Weights of a small transformer language model.
Architecture: RMSNorm before each block, no biases in attention or MLP, untied embeddings, normalized queries and keys, local attention windows, attention sinks, an embedding shortcut, learned residual scales, capped logits.
Each number is 200 + 20 x the weight over its row's rms, rounded and kept within 0 to 999. Layers, rows and columns count from 0. The size before them is the row's rms in percent of the matrix's.

# up: layer 5 MLP up, 320x128, rms 0.171, rows 213-230, columns 0-127
# down: layer 5 MLP down (transposed), 320x128, rms 0.166, rows 213-230, columns 0-127
# gate: layer 5 MLP gate, 320x128, rms 0.164, rows 214-231, columns 0-127
up213,092,177,203,186,176,201,188,190,195,212,207,242,205,206,196,202,202,194,179,182,218,195,204,198,176,211,196,219,196,172,174,200,202,207,204,207,175,222,209,189,178,200,196,198,149,212,190,239,228,230,186,216,223,171,186,223,191,173,210,174,156,206,208,207,208,219,211,215,221,211,199,208,185,224,161,186,224,221,218,207,183,213,189,227,193,207,221,223,192,170,211,207,178,163,176,168,201,183,232,223,181,193,207,171,235,209,161,180,208,188,235,211,185,168,154,183,229,170,197,181,189,209,203,182,245,224,203,191,216
down213,096,208,217,187,187,175,194,216,187,115,247,205,226,172,229,219,225,200,206,205,237,223,214,210,193,181,211,195,192,232,214,233,221,228,220,180,217,198,169,202,216,224,214,205,198,207,200,187,202,221,231,190,190,178,197,208,182,188,194,200,204,169,202,185,175,179,231,211,182,176,210,194,204,211,238,208,212,171,196,201,150,220,177,181,164,221,193,205,222,192,208,225,199,222,212,218,204,208,231,206,192,212,227,188,196,203,232,195,232,220,194,226,172,181,220,192,199,212,212,213,183,198,184,201,169,209,195,183,198
gate214,098,219,261,222,211,221,180,193,232,182,196,209,224,188,190,180,217,186,201,180,229,165,175,185,180,224,203,225,171,228,217,187,205,188,155,235,232,233,224,217,185,193,184,221,197,188,210,189,201,215,181,194,206,201,211,223,222,215,232,174,195,191,159,206,216,188,194,166,216,198,194,237,239,225,178,178,194,188,231,191,219,202,175,162,192,178,186,211,197,218,199,216,189,183,197,229,207,191,204,200,204,213,199,216,208,207,212,188,179,222,158,229,194,180,180,180,203,177,220,209,194,198,212,193,226,188,202,225,169
up214,090,204,174,191,188,185,185,176,199,187,186,183,201,183,244,229,198,201,214,170,229,208,205,186,201,188,204,168,185,161,186,202,209,201,187,202,217,167,210,203,214,180,157,181,189,213,225,163,191,202,214,205,184,217,222,192,183,218,197,220,214,176,186,164,202,203,196,178,195,180,207,202,192,229,165,176,227,194,222,154,202,182,238,204,184,178,172,195,191,184,221,194,189,207,179,162,180,180,201,202,200,219,187,174,213,216,181,199,182,217,218,161,220,196,217,210,195,214,205,233,227,206,224,227,179,129,204,183,217
down214,089,198,222,196,195,197,197,203,169,213,207,180,195,192,154,191,233,208,203,233,191,177,214,182,154,183,225,212,208,162,208,207,193,212,194,219,217,224,241,202,207,180,215,200,228,228,193,162,206,202,197,198,202,207,227,179,207,193,187,169,201,204,164,186,191,191,212,190,204,165,186,215,202,171,229,179,184,198,179,239,218,221,211,222,158,182,196,180,209,204,158,198,202,167,233,216,209,207,236,230,218,222,229,189,200,214,155,212,186,200,201,206,190,178,180,180,222,219,176,203,214,177,165,170,177,203,187,203,207
gate215,101,210,224,189,206,221,223,229,187,192,199,184,178,205,199,196,201,239,184,195,209,201,195,231,177,190,252,185,194,205,231,249,191,154,201,198,197,191,226,232,214,179,187,199,206,196,193,199,185,186,193,180,214,155,198,202,215,184,224,238,234,204,197,200,216,196,199,200,142,212,205,205,219,203,195,177,178,197,160,217,195,200,187,201,176,207,228,198,187,209,249,193,217,221,190,202,186,215,223,156,171,197,189,183,186,199,219,183,197,228,191,219,225,224,206,207,198,193,222,210,176,189,159,203,158,206,225,196,171
up215,098,196,182,236,217,211,203,197,196,161,203,183,181,214,185,212,221,187,269,236,182,206,179,232,215,223,185,208,224,182,219,194,230,247,219,180,201,197,212,200,173,211,199,195,179,219,206,174,176,198,229,207,197,197,203,214,198,220,212,190,208,228,193,190,182,215,190,216,241,180,246,194,221,219,196,233,235,200,215,193,186,175,190,221,214,200,193,174,225,178,175,172,170,214,226,244,214,219,198,226,197,193,186,226,177,183,214,221,210,203,185,178,194,189,189,176,201,210,176,199,192,190,206,200,213,229,182,233,180
down215,096,198,214,200,153,204,200,185,194,182,191,219,186,232,205,190,207,201,205,227,215,187,223,191,238,178,178,209,179,167,188,194,223,183,188,194,253,206,232,211,211,195,204,186,205,202,181,208,172,209,219,186,181,170,237,188,175,209,196,205,235,212,170,193,185,196,237,240,224,238,190,182,210,179,188,201,216,200,193,195,204,213,220,192,234,181,202,195,194,218,224,185,181,176,209,206,200,205,202,188,199,208,149,203,194,204,177,185,208,202,174,165,168,235,171,151,198,225,166,233,209,225,210,181,177,203,208,215,181
gate216,101,208,214,225,225,201,178,215,207,165,204,231,203,174,177,238,195,178,223,188,213,192,169,180,185,178,199,213,159,201,193,175,189,171,199,226,217,185,209,248,193,193,206,193,209,196,189,193,227,212,208,180,199,188,217,211,209,192,198,200,195,201,184,188,194,185,199,208,196,180,216,209,218,213,196,182,203,207,175,189,199,243,219,221,180,189,191,222,200,222,127,224,206,185,204,184,220,177,193,198,216,218,196,160,197,175,195,185,136,196,191,178,202,198,231,175,203,229,200,222,195,184,205,237,169,204,186,253,192
up216,101,231,224,197,239,193,190,228,210,219,174,215,204,193,211,182,189,227,211,197,194,221,200,220,222,198,161,175,221,198,222,228,208,194,189,185,208,199,226,201,205,190,208,190,204,184,204,207,214,225,184,172,224,218,182,189,201,202,214,190,219,226,178,202,186,188,189,182,168,191,200,211,228,242,210,186,239,222,233,201,192,198,205,212,227,188,241,180,179,236,167,195,169,229,203,187,187,203,195,180,204,186,175,176,202,168,215,158,154,177,196,217,212,215,194,209,183,224,204,160,202,179,158,246,197,168,208,192,192
down216,102,203,210,215,210,197,149,194,165,240,183,216,213,224,178,167,184,206,205,210,190,204,154,215,185,181,181,219,201,196,194,204,223,186,203,197,182,193,210,214,172,216,179,229,190,191,188,224,172,185,182,168,217,217,216,172,230,225,208,193,210,211,195,225,163,213,176,202,194,213,197,211,207,247,177,238,184,204,212,237,203,198,199,212,194,268,203,205,226,225,173,210,187,191,200,217,206,198,207,211,214,203,220,192,206,190,199,195,179,220,200,182,229,193,217,181,202,168,155,204,236,216,183,208,206,169,174,216,221
gate217,102,180,196,175,198,187,236,202,188,190,190,187,193,235,207,187,174,249,224,185,196,191,206,193,221,201,238,199,244,204,211,211,209,223,210,196,226,194,209,210,201,175,190,212,229,200,251,175,218,205,153,215,198,182,182,222,187,197,233,200,179,185,172,221,200,200,212,208,169,223,189,158,197,242,210,202,201,172,170,244,202,212,185,173,207,200,150,203,187,217,220,199,223,213,201,205,220,206,212,205,222,164,188,201,208,222,213,230,207,201,213,202,218,199,217,199,208,216,219,217,222,192,187,238,198,171,163,210,184
up217,109,210,233,223,181,206,200,221,195,196,159,196,211,165,190,195,202,177,212,200,193,184,208,208,181,215,183,190,175,212,180,193,160,165,202,181,218,197,211,209,202,231,202,204,215,215,204,221,239,230,187,179,214,179,223,146,211,175,175,203,224,205,207,186,211,169,214,202,201,176,215,227,207,195,223,180,219,208,219,184,178,189,219,183,185,178,191,223,195,215,202,199,184,167,198,247,195,229,164,175,177,229,193,209,183,204,176,158,197,180,198,184,180,232,207,216,218,204,168,197,162,183,220,185,215,245,196,189,179
down217,109,207,221,219,168,209,225,279,200,173,174,236,195,200,218,186,213,209,227,194,186,192,154,204,228,185,178,205,217,225,183,183,186,180,189,196,205,257,190,167,212,214,212,187,198,193,217,219,218,215,196,220,186,207,180,173,194,218,211,161,192,189,189,183,187,171,222,210,186,165,179,175,165,203,203,222,200,199,195,171,177,190,201,179,220,211,196,224,183,199,198,188,208,193,195,231,203,196,232,227,185,201,179,202,220,246,199,168,193,193,180,178,197,207,188,172,219,200,219,181,190,199,190,217,214,179,190,211,190
gate218,097,248,190,207,208,219,228,204,183,203,178,185,205,201,207,213,181,229,213,205,198,184,195,192,172,199,215,218,167,197,212,193,200,198,204,187,209,188,208,207,165,224,223,211,205,255,219,162,217,213,189,196,209,211,233,181,189,191,216,223,222,236,234,203,244,184,198,174,230,201,219,178,206,206,158,176,206,208,198,245,166,203,231,219,207,194,197,243,173,169,189,190,180,173,194,198,218,212,202,203,209,198,184,162,217,195,223,178,193,187,185,200,190,271,189,200,205,175,209,206,216,214,205,206,191,210,211,180,196
up218,098,181,184,210,222,188,191,185,198,184,211,235,245,177,166,202,189,164,181,190,172,217,175,222,223,188,195,203,211,219,238,190,230,200,215,192,200,224,181,192,220,207,211,242,195,173,207,215,194,202,219,192,211,198,191,210,163,212,193,212,188,224,198,223,235,213,231,175,229,184,194,224,187,202,212,180,178,194,191,199,183,183,191,172,157,205,204,189,181,212,198,234,224,226,221,242,217,178,215,211,202,189,204,209,186,181,191,218,186,182,242,218,214,186,221,217,201,227,232,215,187,208,255,170,198,170,205,213,204
down218,096,174,204,194,175,200,195,202,215,142,197,218,209,207,189,195,184,190,173,165,214,221,202,206,185,184,145,193,202,196,169,187,221,206,215,212,205,207,182,200,212,212,224,178,179,208,194,194,191,201,203,204,248,194,179,202,186,182,206,176,216,202,192,210,190,197,209,177,207,143,189,215,152,214,219,186,162,180,170,191,188,194,195,191,198,172,173,190,205,181,237,169,228,221,221,216,173,188,177,232,224,209,226,182,209,172,204,213,168,200,198,211,199,194,259,207,189,216,188,198,184,198,220,161,210,203,182,181,219
gate219,093,197,231,236,170,235,213,182,180,189,177,189,225,196,196,203,184,189,209,190,233,190,195,198,186,228,236,174,184,200,213,221,199,184,196,202,228,197,233,193,180,207,176,198,203,180,204,220,230,234,216,191,195,196,209,210,245,198,217,230,179,234,207,239,188,151,132,206,193,173,243,191,194,210,225,211,193,194,188,214,158,174,202,193,192,185,181,204,184,193,206,209,170,244,238,182,224,207,170,192,200,211,195,203,192,190,206,182,201,201,218,187,176,217,203,182,222,228,191,212,179,193,200,208,194,206,185,198,188
up219,089,230,229,169,181,169,222,191,203,190,238,192,212,187,198,179,194,212,196,208,208,214,204,229,196,211,170,216,190,176,159,218,169,198,220,193,179,181,226,221,183,182,192,223,213,191,171,196,203,224,172,226,220,203,203,203,205,194,193,175,216,193,184,199,229,188,160,202,206,213,205,219,234,181,217,227,174,185,215,212,189,213,212,201,195,235,209,211,215,192,202,181,190,173,190,205,221,189,200,242,151,215,182,192,216,188,195,178,188,184,168,181,166,226,193,214,153,204,230,214,226,184,226,207,148,187,202,204,169
down219,090,214,185,180,245,176,173,217,213,177,193,215,218,235,202,198,211,255,178,214,174,232,235,232,183,231,186,204,216,178,203,217,220,168,184,211,182,182,194,222,191,194,192,205,211,191,204,190,183,183,162,204,202,207,206,191,186,171,223,212,192,179,173,191,185,229,226,198,183,183,162,217,214,210,189,204,210,216,201,240,240,201,183,216,201,225,227,200,206,227,219,212,191,205,174,164,173,223,219,228,200,192,150,222,237,207,248,208,191,205,193,179,195,198,191,172,209,194,207,201,199,190,181,208,194,194,207,180,211
gate220,098,175,187,204,157,177,199,206,229,195,164,176,204,184,184,178,194,200,155,203,179,151,175,227,224,204,208,212,212,213,206,211,203,201,244,217,237,187,196,234,191,182,201,196,234,205,246,239,199,199,202,211,203,193,231,194,207,193,230,242,209,186,212,211,176,208,206,187,187,206,174,177,187,239,194,190,182,183,208,192,218,218,213,175,185,188,207,189,198,220,223,213,208,204,154,197,162,192,199,200,169,206,156,186,215,191,226,208,179,222,206,224,164,213,188,201,190,186,193,209,194,215,182,173,200,179,196,229,212
up220,108,226,224,215,202,190,218,209,185,207,260,186,197,199,209,193,202,221,232,212,180,206,213,187,176,202,224,191,203,182,179,170,196,185,222,183,212,215,223,175,216,179,209,210,179,178,181,217,192,197,196,175,184,164,153,214,236,167,191,175,223,206,226,199,197,207,224,203,231,183,181,235,201,172,232,236,184,198,181,186,208,164,166,223,192,180,191,216,200,155,185,218,183,254,207,210,199,209,210,169,206,197,235,214,207,195,183,177,204,194,210,197,212,160,186,210,214,203,199,182,204,203,182,230,218,223,203,209,194
down220,108,206,179,203,187,182,208,231,203,131,196,192,209,207,178,194,247,228,198,191,198,200,200,194,209,205,215,211,192,179,202,213,233,233,222,214,200,213,211,182,161,215,213,178,207,171,180,200,187,168,188,209,213,181,202,218,228,200,196,198,201,191,198,199,202,212,221,211,193,195,164,190,216,195,206,189,206,183,183,200,186,180,203,200,224,177,185,193,200,201,179,243,222,230,171,218,185,219,178,212,229,242,170,205,214,214,180,194,235,226,194,218,151,218,193,155,152,188,152,206,216,191,195,230,214,210,199,197,188
gate221,109,188,201,200,190,146,179,178,204,198,217,202,209,168,173,227,158,204,199,196,177,218,178,227,181,189,184,201,221,197,243,204,184,217,213,229,210,231,191,218,174,171,207,179,197,157,193,214,204,211,193,204,206,193,191,205,228,212,207,183,231,200,214,215,157,173,224,184,194,192,187,228,191,193,194,202,205,218,203,206,238,210,209,247,220,188,181,198,216,187,174,205,201,242,172,234,207,207,237,178,184,217,155,197,234,183,211,205,219,211,171,215,176,215,165,178,214,182,166,205,208,205,197,211,186,201,185,193,189
up221,104,192,195,223,180,190,190,200,221,221,218,201,196,181,234,215,223,226,182,221,169,232,177,155,183,205,198,194,226,169,200,177,233,162,180,219,202,143,190,228,232,211,219,184,206,209,187,184,192,221,207,219,175,242,193,221,224,225,174,228,208,194,189,185,192,198,217,200,236,209,218,202,191,205,230,175,188,187,183,196,187,192,172,190,222,237,214,217,195,197,210,205,232,213,207,177,172,204,195,195,207,174,195,186,158,227,208,219,175,153,221,190,202,200,218,206,174,232,205,197,187,181,184,203,199,190,197,183,218
down221,105,172,193,168,208,203,189,200,211,216,190,198,242,192,194,173,204,212,213,217,207,197,196,172,206,214,229,180,222,144,235,215,163,163,212,202,202,193,189,200,229,169,207,200,239,201,155,241,179,216,211,185,168,173,211,165,192,194,208,216,217,198,197,206,217,171,196,187,200,208,179,222,222,200,199,203,208,176,210,242,193,213,202,191,211,202,213,219,219,221,182,220,200,208,190,193,169,216,216,178,238,198,199,184,181,169,236,181,205,239,237,191,210,202,166,210,189,156,203,199,181,205,196,225,186,178,205,197,182
gate222,100,180,251,206,164,207,223,194,166,199,200,167,189,177,211,182,168,246,204,168,233,189,208,206,215,199,191,194,213,170,175,216,219,163,183,199,198,211,207,197,226,222,188,232,209,218,237,187,172,197,184,239,200,229,227,208,196,200,225,178,190,215,217,180,193,237,197,210,194,227,225,204,199,209,207,215,199,180,242,229,211,174,206,206,196,199,210,210,187,212,201,212,237,226,192,193,223,211,172,205,199,192,217,190,185,189,193,196,217,196,158,192,196,191,181,149,203,186,213,195,195,230,203,210,192,237,222,184,167
up222,097,206,192,184,217,213,180,215,243,197,198,194,211,204,229,198,185,191,164,223,161,228,179,170,222,207,221,206,198,174,199,242,226,209,154,219,200,192,215,221,222,215,219,201,208,198,196,186,177,211,175,248,215,211,192,188,242,217,210,143,198,193,214,186,185,207,201,192,193,229,190,200,192,206,220,219,209,218,221,216,211,159,222,208,221,176,205,231,217,213,181,205,180,227,220,223,187,240,192,193,180,209,220,221,208,214,210,239,208,177,224,204,210,189,223,184,201,196,212,175,208,220,193,210,195,245,229,204,182
down222,096,215,199,202,184,233,210,216,194,223,195,164,184,178,223,175,220,190,219,161,236,245,245,174,220,215,220,212,214,193,217,177,215,168,200,233,202,188,186,232,243,195,204,158,207,194,205,201,178,213,213,194,235,218,178,192,199,194,195,200,198,188,166,210,202,255,161,196,211,223,216,199,233,206,206,211,202,185,199,185,196,202,186,213,193,194,216,199,190,202,230,249,191,213,202,209,211,179,212,203,186,189,242,182,240,177,193,216,219,196,229,214,198,217,184,207,169,191,174,201,189,225,188,218,193,194,179,215,213
gate223,093,191,204,181,206,181,236,233,207,207,173,206,175,183,179,156,233,189,176,183,212,221,207,199,236,191,212,220,220,190,164,172,222,151,196,170,219,218,185,204,205,211,210,229,207,198,220,194,207,217,205,199,143,185,223,206,182,183,202,170,183,186,218,171,224,179,211,189,193,169,163,208,217,217,186,201,186,195,204,236,223,209,224,196,189,168,168,204,227,211,208,201,164,177,177,189,191,194,217,175,182,207,185,186,214,194,213,192,173,226,197,202,185,184,218,188,244,187,197,218,195,200,173,179,187,202,187,214,164
up223,097,190,196,205,202,180,173,201,185,224,175,182,201,176,194,179,220,190,190,223,206,185,216,204,199,186,191,213,221,212,214,184,189,185,218,172,195,170,216,199,235,209,205,214,154,205,241,216,206,220,203,200,221,192,222,160,230,192,207,207,207,231,208,170,235,186,204,180,205,218,181,209,193,221,215,216,216,211,194,205,247,191,201,193,201,166,220,203,207,259,214,215,215,169,193,213,211,189,192,219,195,158,168,191,151,171,196,206,197,209,204,191,208,270,209,209,207,187,189,197,218,211,176,157,230,202,206,193,199
down223,096,205,206,207,209,183,215,217,200,215,161,191,192,220,211,177,166,200,199,190,229,203,209,222,195,198,177,177,197,181,208,212,183,182,200,255,212,218,174,239,211,192,194,198,210,175,177,210,188,209,209,177,198,212,205,187,223,189,205,173,184,177,209,214,190,223,203,150,201,191,213,199,174,215,173,207,182,222,211,232,194,185,183,175,181,213,206,184,212,157,172,184,184,207,222,196,213,242,200,217,198,195,278,239,201,211,201,168,161,183,203,190,202,184,208,241,182,178,187,200,177,168,179,201,206,192,186,189,181
gate224,102,205,231,183,191,196,209,210,200,209,198,182,182,200,179,166,175,220,190,166,192,188,216,210,172,206,208,186,177,224,158,196,181,228,195,200,223,205,219,228,188,216,194,205,200,195,160,197,195,241,229,208,172,196,200,212,173,189,204,216,204,184,196,210,229,170,205,184,222,197,218,170,240,183,167,189,210,162,177,181,190,211,164,165,203,220,178,218,187,239,196,194,204,205,203,201,220,194,181,219,239,175,198,206,154,209,236,190,204,230,194,195,184,154,214,207,173,211,181,201,207,206,214,168,193,177,228,196,165
up224,097,191,232,186,218,195,246,193,213,215,195,230,202,202,211,194,216,209,226,213,223,205,204,185,220,215,202,178,206,196,221,185,165,172,221,204,179,220,218,187,230,171,225,188,209,222,178,200,167,196,209,231,208,212,194,172,192,213,210,178,197,209,181,216,185,221,158,167,198,194,203,246,182,205,188,167,217,192,223,204,224,202,223,188,189,179,221,217,165,213,184,201,183,208,188,210,214,244,218,193,212,221,200,234,159,200,166,186,204,203,233,221,164,201,208,184,196,226,213,190,246,216,204,244,200,205,213,197,234
down224,096,191,230,204,220,187,208,202,203,178,191,201,182,207,214,171,203,173,208,203,191,204,199,219,177,205,186,229,237,230,185,177,199,224,199,197,212,162,171,206,203,209,166,217,176,230,222,192,209,223,181,208,223,187,230,194,230,207,213,191,210,186,247,194,198,219,247,216,187,180,181,179,186,215,152,184,200,232,169,209,173,181,201,202,191,226,201,228,190,191,191,207,168,225,206,182,210,215,199,170,196,181,205,192,221,218,197,184,199,176,223,196,180,225,229,205,158,206,215,213,176,224,209,187,156,205,198,236,245
gate225,104,187,202,222,193,218,218,210,223,166,222,195,188,216,179,200,206,194,185,207,204,171,189,180,214,193,175,157,182,190,158,204,209,224,182,167,186,215,200,191,193,202,222,202,228,206,209,219,219,179,183,174,146,209,183,174,227,173,245,159,220,222,215,150,200,185,183,208,197,205,205,216,208,238,177,223,178,214,175,203,242,188,199,218,191,192,214,210,182,192,195,237,169,203,209,204,199,228,232,218,174,191,190,237,197,198,208,195,203,212,182,216,185,172,221,173,199,167,196,206,197,188,172,190,207,210,238,201,201
up225,099,160,198,194,202,180,175,205,220,183,226,192,141,221,198,202,208,158,199,220,191,210,193,164,189,224,167,196,206,180,222,216,198,196,220,222,194,211,186,164,177,173,217,159,248,227,209,215,192,202,202,201,191,191,167,191,211,218,208,185,220,183,212,173,219,209,222,171,200,207,176,204,212,218,203,241,204,208,186,215,216,196,165,163,199,184,201,201,212,199,182,201,181,187,204,188,171,196,220,173,213,230,198,253,176,209,222,196,223,175,213,230,150,223,212,225,175,204,208,205,204,191,192,218,196,197,195,205,214
down225,099,208,210,200,203,185,241,179,180,215,201,184,206,170,202,220,200,191,217,202,223,225,219,211,157,214,176,207,189,191,206,185,224,210,155,191,187,208,174,202,188,227,209,178,205,208,195,199,151,226,195,181,176,181,200,201,189,189,190,218,229,189,180,168,194,179,169,195,175,221,174,226,196,199,172,229,207,227,191,191,221,188,230,230,203,174,189,206,205,229,235,159,182,137,210,202,209,203,179,228,170,205,190,197,183,223,161,191,222,193,194,222,206,222,190,183,210,201,233,213,203,223,206,168,186,193,212,181,183
gate226,109,197,223,217,194,172,240,195,210,169,219,212,196,237,172,218,197,189,221,186,170,214,224,190,199,196,210,214,189,187,208,197,200,210,256,200,235,199,197,199,203,199,219,177,201,186,211,228,216,191,207,222,194,205,198,169,208,177,179,218,186,207,225,190,204,156,182,228,182,204,222,183,179,215,196,209,179,198,193,211,233,212,175,178,190,230,218,215,158,200,192,221,199,190,243,158,219,220,173,194,163,207,184,186,201,176,201,182,230,192,207,172,191,180,190,173,200,193,223,189,172,192,188,210,164,170,197,210,254
up226,107,208,207,200,205,221,199,208,213,205,202,227,214,149,197,178,206,209,192,224,231,201,210,209,153,181,229,221,179,191,215,241,209,228,134,232,172,209,191,201,209,156,224,199,210,218,212,187,174,169,160,188,204,208,219,199,202,200,209,218,222,206,228,194,220,211,201,178,217,211,225,218,237,185,198,176,180,172,184,196,222,178,224,198,213,191,195,206,196,194,199,188,192,165,230,226,185,193,219,209,209,214,198,180,184,220,209,182,189,217,200,195,175,234,159,205,182,162,199,188,208,213,192,174,223,193,226,217,177
down226,112,188,199,181,181,189,191,186,240,177,160,161,198,209,180,212,209,195,185,210,208,178,212,205,216,181,195,213,165,207,231,184,201,191,157,222,172,201,185,184,213,217,228,216,214,225,206,225,173,176,182,185,246,224,227,183,173,166,206,215,222,195,198,225,192,186,187,189,218,221,167,229,206,193,205,205,204,179,195,218,208,187,209,219,193,205,183,232,215,197,182,189,194,242,216,187,156,229,218,185,185,206,210,195,167,238,200,166,168,221,191,186,208,231,185,185,223,152,181,206,190,199,216,189,199,189,189,187,194
gate227,097,183,180,202,197,232,218,188,196,204,185,197,230,211,215,225,224,173,193,175,223,203,213,188,223,151,235,194,185,252,200,195,160,188,226,206,159,228,203,212,212,224,178,220,208,188,172,172,166,216,214,215,190,189,199,205,216,206,188,188,186,166,222,210,263,200,218,170,171,193,226,202,218,198,171,224,175,206,199,204,192,213,200,200,212,152,176,212,213,235,207,185,219,234,208,190,190,200,196,192,231,206,187,206,190,214,224,208,194,216,210,172,190,230,195,198,199,185,209,219,234,200,202,202,205,188,186,169,180
up227,100,177,187,227,224,216,196,189,212,204,160,177,213,176,222,219,223,209,237,181,192,212,235,182,203,218,193,177,210,215,187,243,223,167,206,180,238,176,231,224,221,247,222,220,169,224,218,215,198,230,164,168,234,209,213,196,204,211,187,211,174,186,199,176,182,194,182,196,204,183,214,198,160,211,222,185,205,208,175,195,204,203,188,192,199,219,188,182,204,204,242,207,230,167,203,205,193,168,202,178,171,217,192,178,200,219,206,234,186,186,207,203,223,213,181,200,189,210,209,212,223,217,187,188,194,228,183,236,187
down227,100,238,168,222,228,229,207,191,215,153,174,204,212,216,206,217,203,195,171,172,212,226,228,178,216,174,192,176,160,192,195,207,235,191,220,204,180,213,218,193,216,177,216,231,203,205,180,187,164,239,176,165,228,202,211,201,219,202,185,200,235,205,196,195,213,179,182,171,180,202,189,179,206,175,231,203,201,184,219,189,202,182,181,193,212,146,205,258,185,213,240,212,175,183,207,203,227,203,216,194,190,187,192,181,197,200,196,210,214,174,197,225,197,206,195,192,213,232,218,207,193,210,183,193,205,174,177,222,203
gate228,097,177,222,188,203,189,218,183,212,192,220,171,208,189,155,223,193,207,228,203,174,184,246,184,192,217,192,183,193,210,189,199,154,206,166,165,205,194,228,176,226,226,225,151,191,238,209,245,214,208,179,209,202,186,205,186,220,230,212,203,208,233,229,179,174,202,206,192,197,189,211,174,190,184,214,241,200,165,236,171,207,220,184,178,210,206,172,212,189,219,166,170,200,186,197,205,207,217,199,222,182,236,185,200,200,190,229,204,206,206,197,216,190,174,191,177,209,195,181,192,214,216,185,219,169,186,200,204,178
up228,098,233,169,189,192,215,223,181,199,192,213,208,208,199,231,204,204,213,226,226,208,214,191,168,214,192,188,169,189,178,193,208,223,195,189,199,213,199,217,204,206,213,174,186,241,229,199,187,182,212,201,185,188,144,230,168,219,185,227,161,205,191,181,247,195,230,150,203,183,170,234,232,191,202,167,221,201,195,201,182,200,202,226,191,168,203,192,177,165,215,207,186,164,212,184,213,195,186,181,171,179,205,180,205,208,205,195,187,209,192,216,188,249,214,193,226,171,199,201,214,197,189,172,216,219,224,192,195,228
down228,100,213,192,228,209,182,204,180,179,215,184,149,200,222,198,236,203,190,223,211,184,193,218,210,211,232,218,171,201,224,179,214,204,218,209,233,193,219,227,179,218,215,210,239,177,199,184,190,193,171,204,198,198,236,183,189,164,190,196,194,168,198,199,214,182,207,225,228,178,191,229,198,207,187,213,216,184,220,201,162,153,202,177,194,163,150,203,210,179,219,197,159,183,207,201,164,170,173,210,198,217,199,179,218,189,208,219,197,224,185,190,210,222,206,167,191,199,178,168,198,204,199,165,202,233,216,195,190,172
gate229,099,180,222,190,178,200,215,209,229,222,220,181,211,248,184,150,210,230,249,212,219,178,172,165,229,221,182,179,230,199,202,185,198,214,206,196,189,188,182,189,195,203,194,193,229,176,219,182,213,228,189,229,182,208,206,193,196,216,202,200,201,206,154,194,203,205,207,195,190,194,225,175,221,223,210,187,221,202,197,184,223,178,211,205,189,139,170,172,186,184,210,232,198,199,194,219,183,230,214,166,215,203,184,230,202,205,206,178,183,177,211,193,202,208,201,171,189,231,185,184,193,195,198,180,227,244,221,226,191
up229,094,204,193,205,206,213,178,182,185,187,199,200,213,205,197,202,188,209,186,210,200,209,198,219,171,227,190,205,161,214,202,176,162,232,200,179,200,183,176,208,200,189,152,230,200,205,222,171,166,186,202,179,173,221,226,217,196,199,192,208,192,209,214,190,207,189,219,204,169,201,201,216,231,194,220,169,206,188,159,216,155,183,199,184,204,211,184,212,194,221,206,213,181,210,209,258,161,191,201,202,191,187,198,175,210,178,211,188,188,240,223,185,172,191,203,224,158,232,189,218,169,236,176,170,208,180,166,242,211
down229,095,160,216,197,209,163,185,215,197,212,228,150,193,234,193,211,216,200,227,168,204,182,174,224,200,252,214,205,212,170,167,195,182,206,212,182,184,208,227,211,212,198,227,203,179,192,188,187,221,228,197,230,198,224,187,186,212,189,153,210,192,187,224,201,176,208,205,226,219,186,204,189,186,203,209,236,211,217,222,195,193,183,169,204,201,183,207,184,197,220,177,253,175,224,205,207,224,200,193,187,230,225,178,203,199,218,234,205,217,185,196,210,197,177,220,173,177,175,209,177,207,201,236,229,215,236,197,186,206
gate230,098,191,182,205,188,204,232,189,202,179,214,198,185,230,186,181,221,204,235,216,236,198,171,192,234,206,187,193,195,200,215,179,213,191,174,193,203,241,153,209,189,210,209,166,228,203,178,196,197,222,204,177,184,189,180,213,220,180,200,183,208,211,250,175,212,187,176,193,222,198,215,202,207,208,191,191,179,163,214,198,173,203,195,231,195,238,208,199,202,186,204,179,181,238,247,229,201,214,166,214,216,212,169,215,227,192,200,172,200,223,198,173,184,216,191,204,237,164,188,188,206,225,205,232,215,178,227,218,168
up230,096,183,236,183,221,183,203,221,190,192,178,197,181,185,201,163,214,221,222,198,197,209,208,223,186,226,185,199,189,218,217,231,178,223,142,207,208,199,202,190,174,245,191,204,230,202,162,206,188,209,187,205,203,193,203,170,221,210,192,187,198,192,205,216,205,177,212,154,209,229,175,167,172,197,164,248,201,208,199,211,220,226,181,195,193,212,178,204,164,184,212,220,214,196,201,213,179,200,192,196,228,191,186,217,200,191,218,183,238,211,231,193,210,164,214,233,208,187,184,146,225,227,203,230,206,195,218,200,190
down230,098,214,189,197,220,196,162,203,205,214,225,170,219,231,195,220,212,202,159,179,193,192,213,175,189,230,231,172,205,220,186,191,194,220,212,225,185,190,214,210,213,178,174,210,176,208,195,214,169,209,213,195,169,183,185,185,240,197,241,206,206,167,203,189,179,217,229,225,189,209,221,230,175,238,220,237,189,179,194,202,221,224,208,158,176,195,169,206,225,227,206,220,207,186,176,234,196,182,223,173,217,210,192,183,181,192,195,186,221,196,214,235,186,169,190,191,197,187,189,197,188,156,202,162,199,216,197,179,191
gate231,095,199,175,200,160,182,190,245,179,211,200,193,233,227,189,225,190,211,218,212,199,178,188,202,201,174,175,240,202,261,215,196,193,208,176,207,201,206,184,221,174,238,189,200,216,170,223,208,179,198,197,208,172,166,206,179,194,178,187,173,221,194,206,207,192,205,231,211,190,198,187,233,189,220,169,224,225,191,216,204,197,194,220,205,191,173,218,188,194,239,170,201,228,197,211,181,194,169,198,186,212,194,192,183,229,197,197,193,220,234,183,186,181,238,192,192,219,177,206,192,262,212,184,231,209,208,182,185,205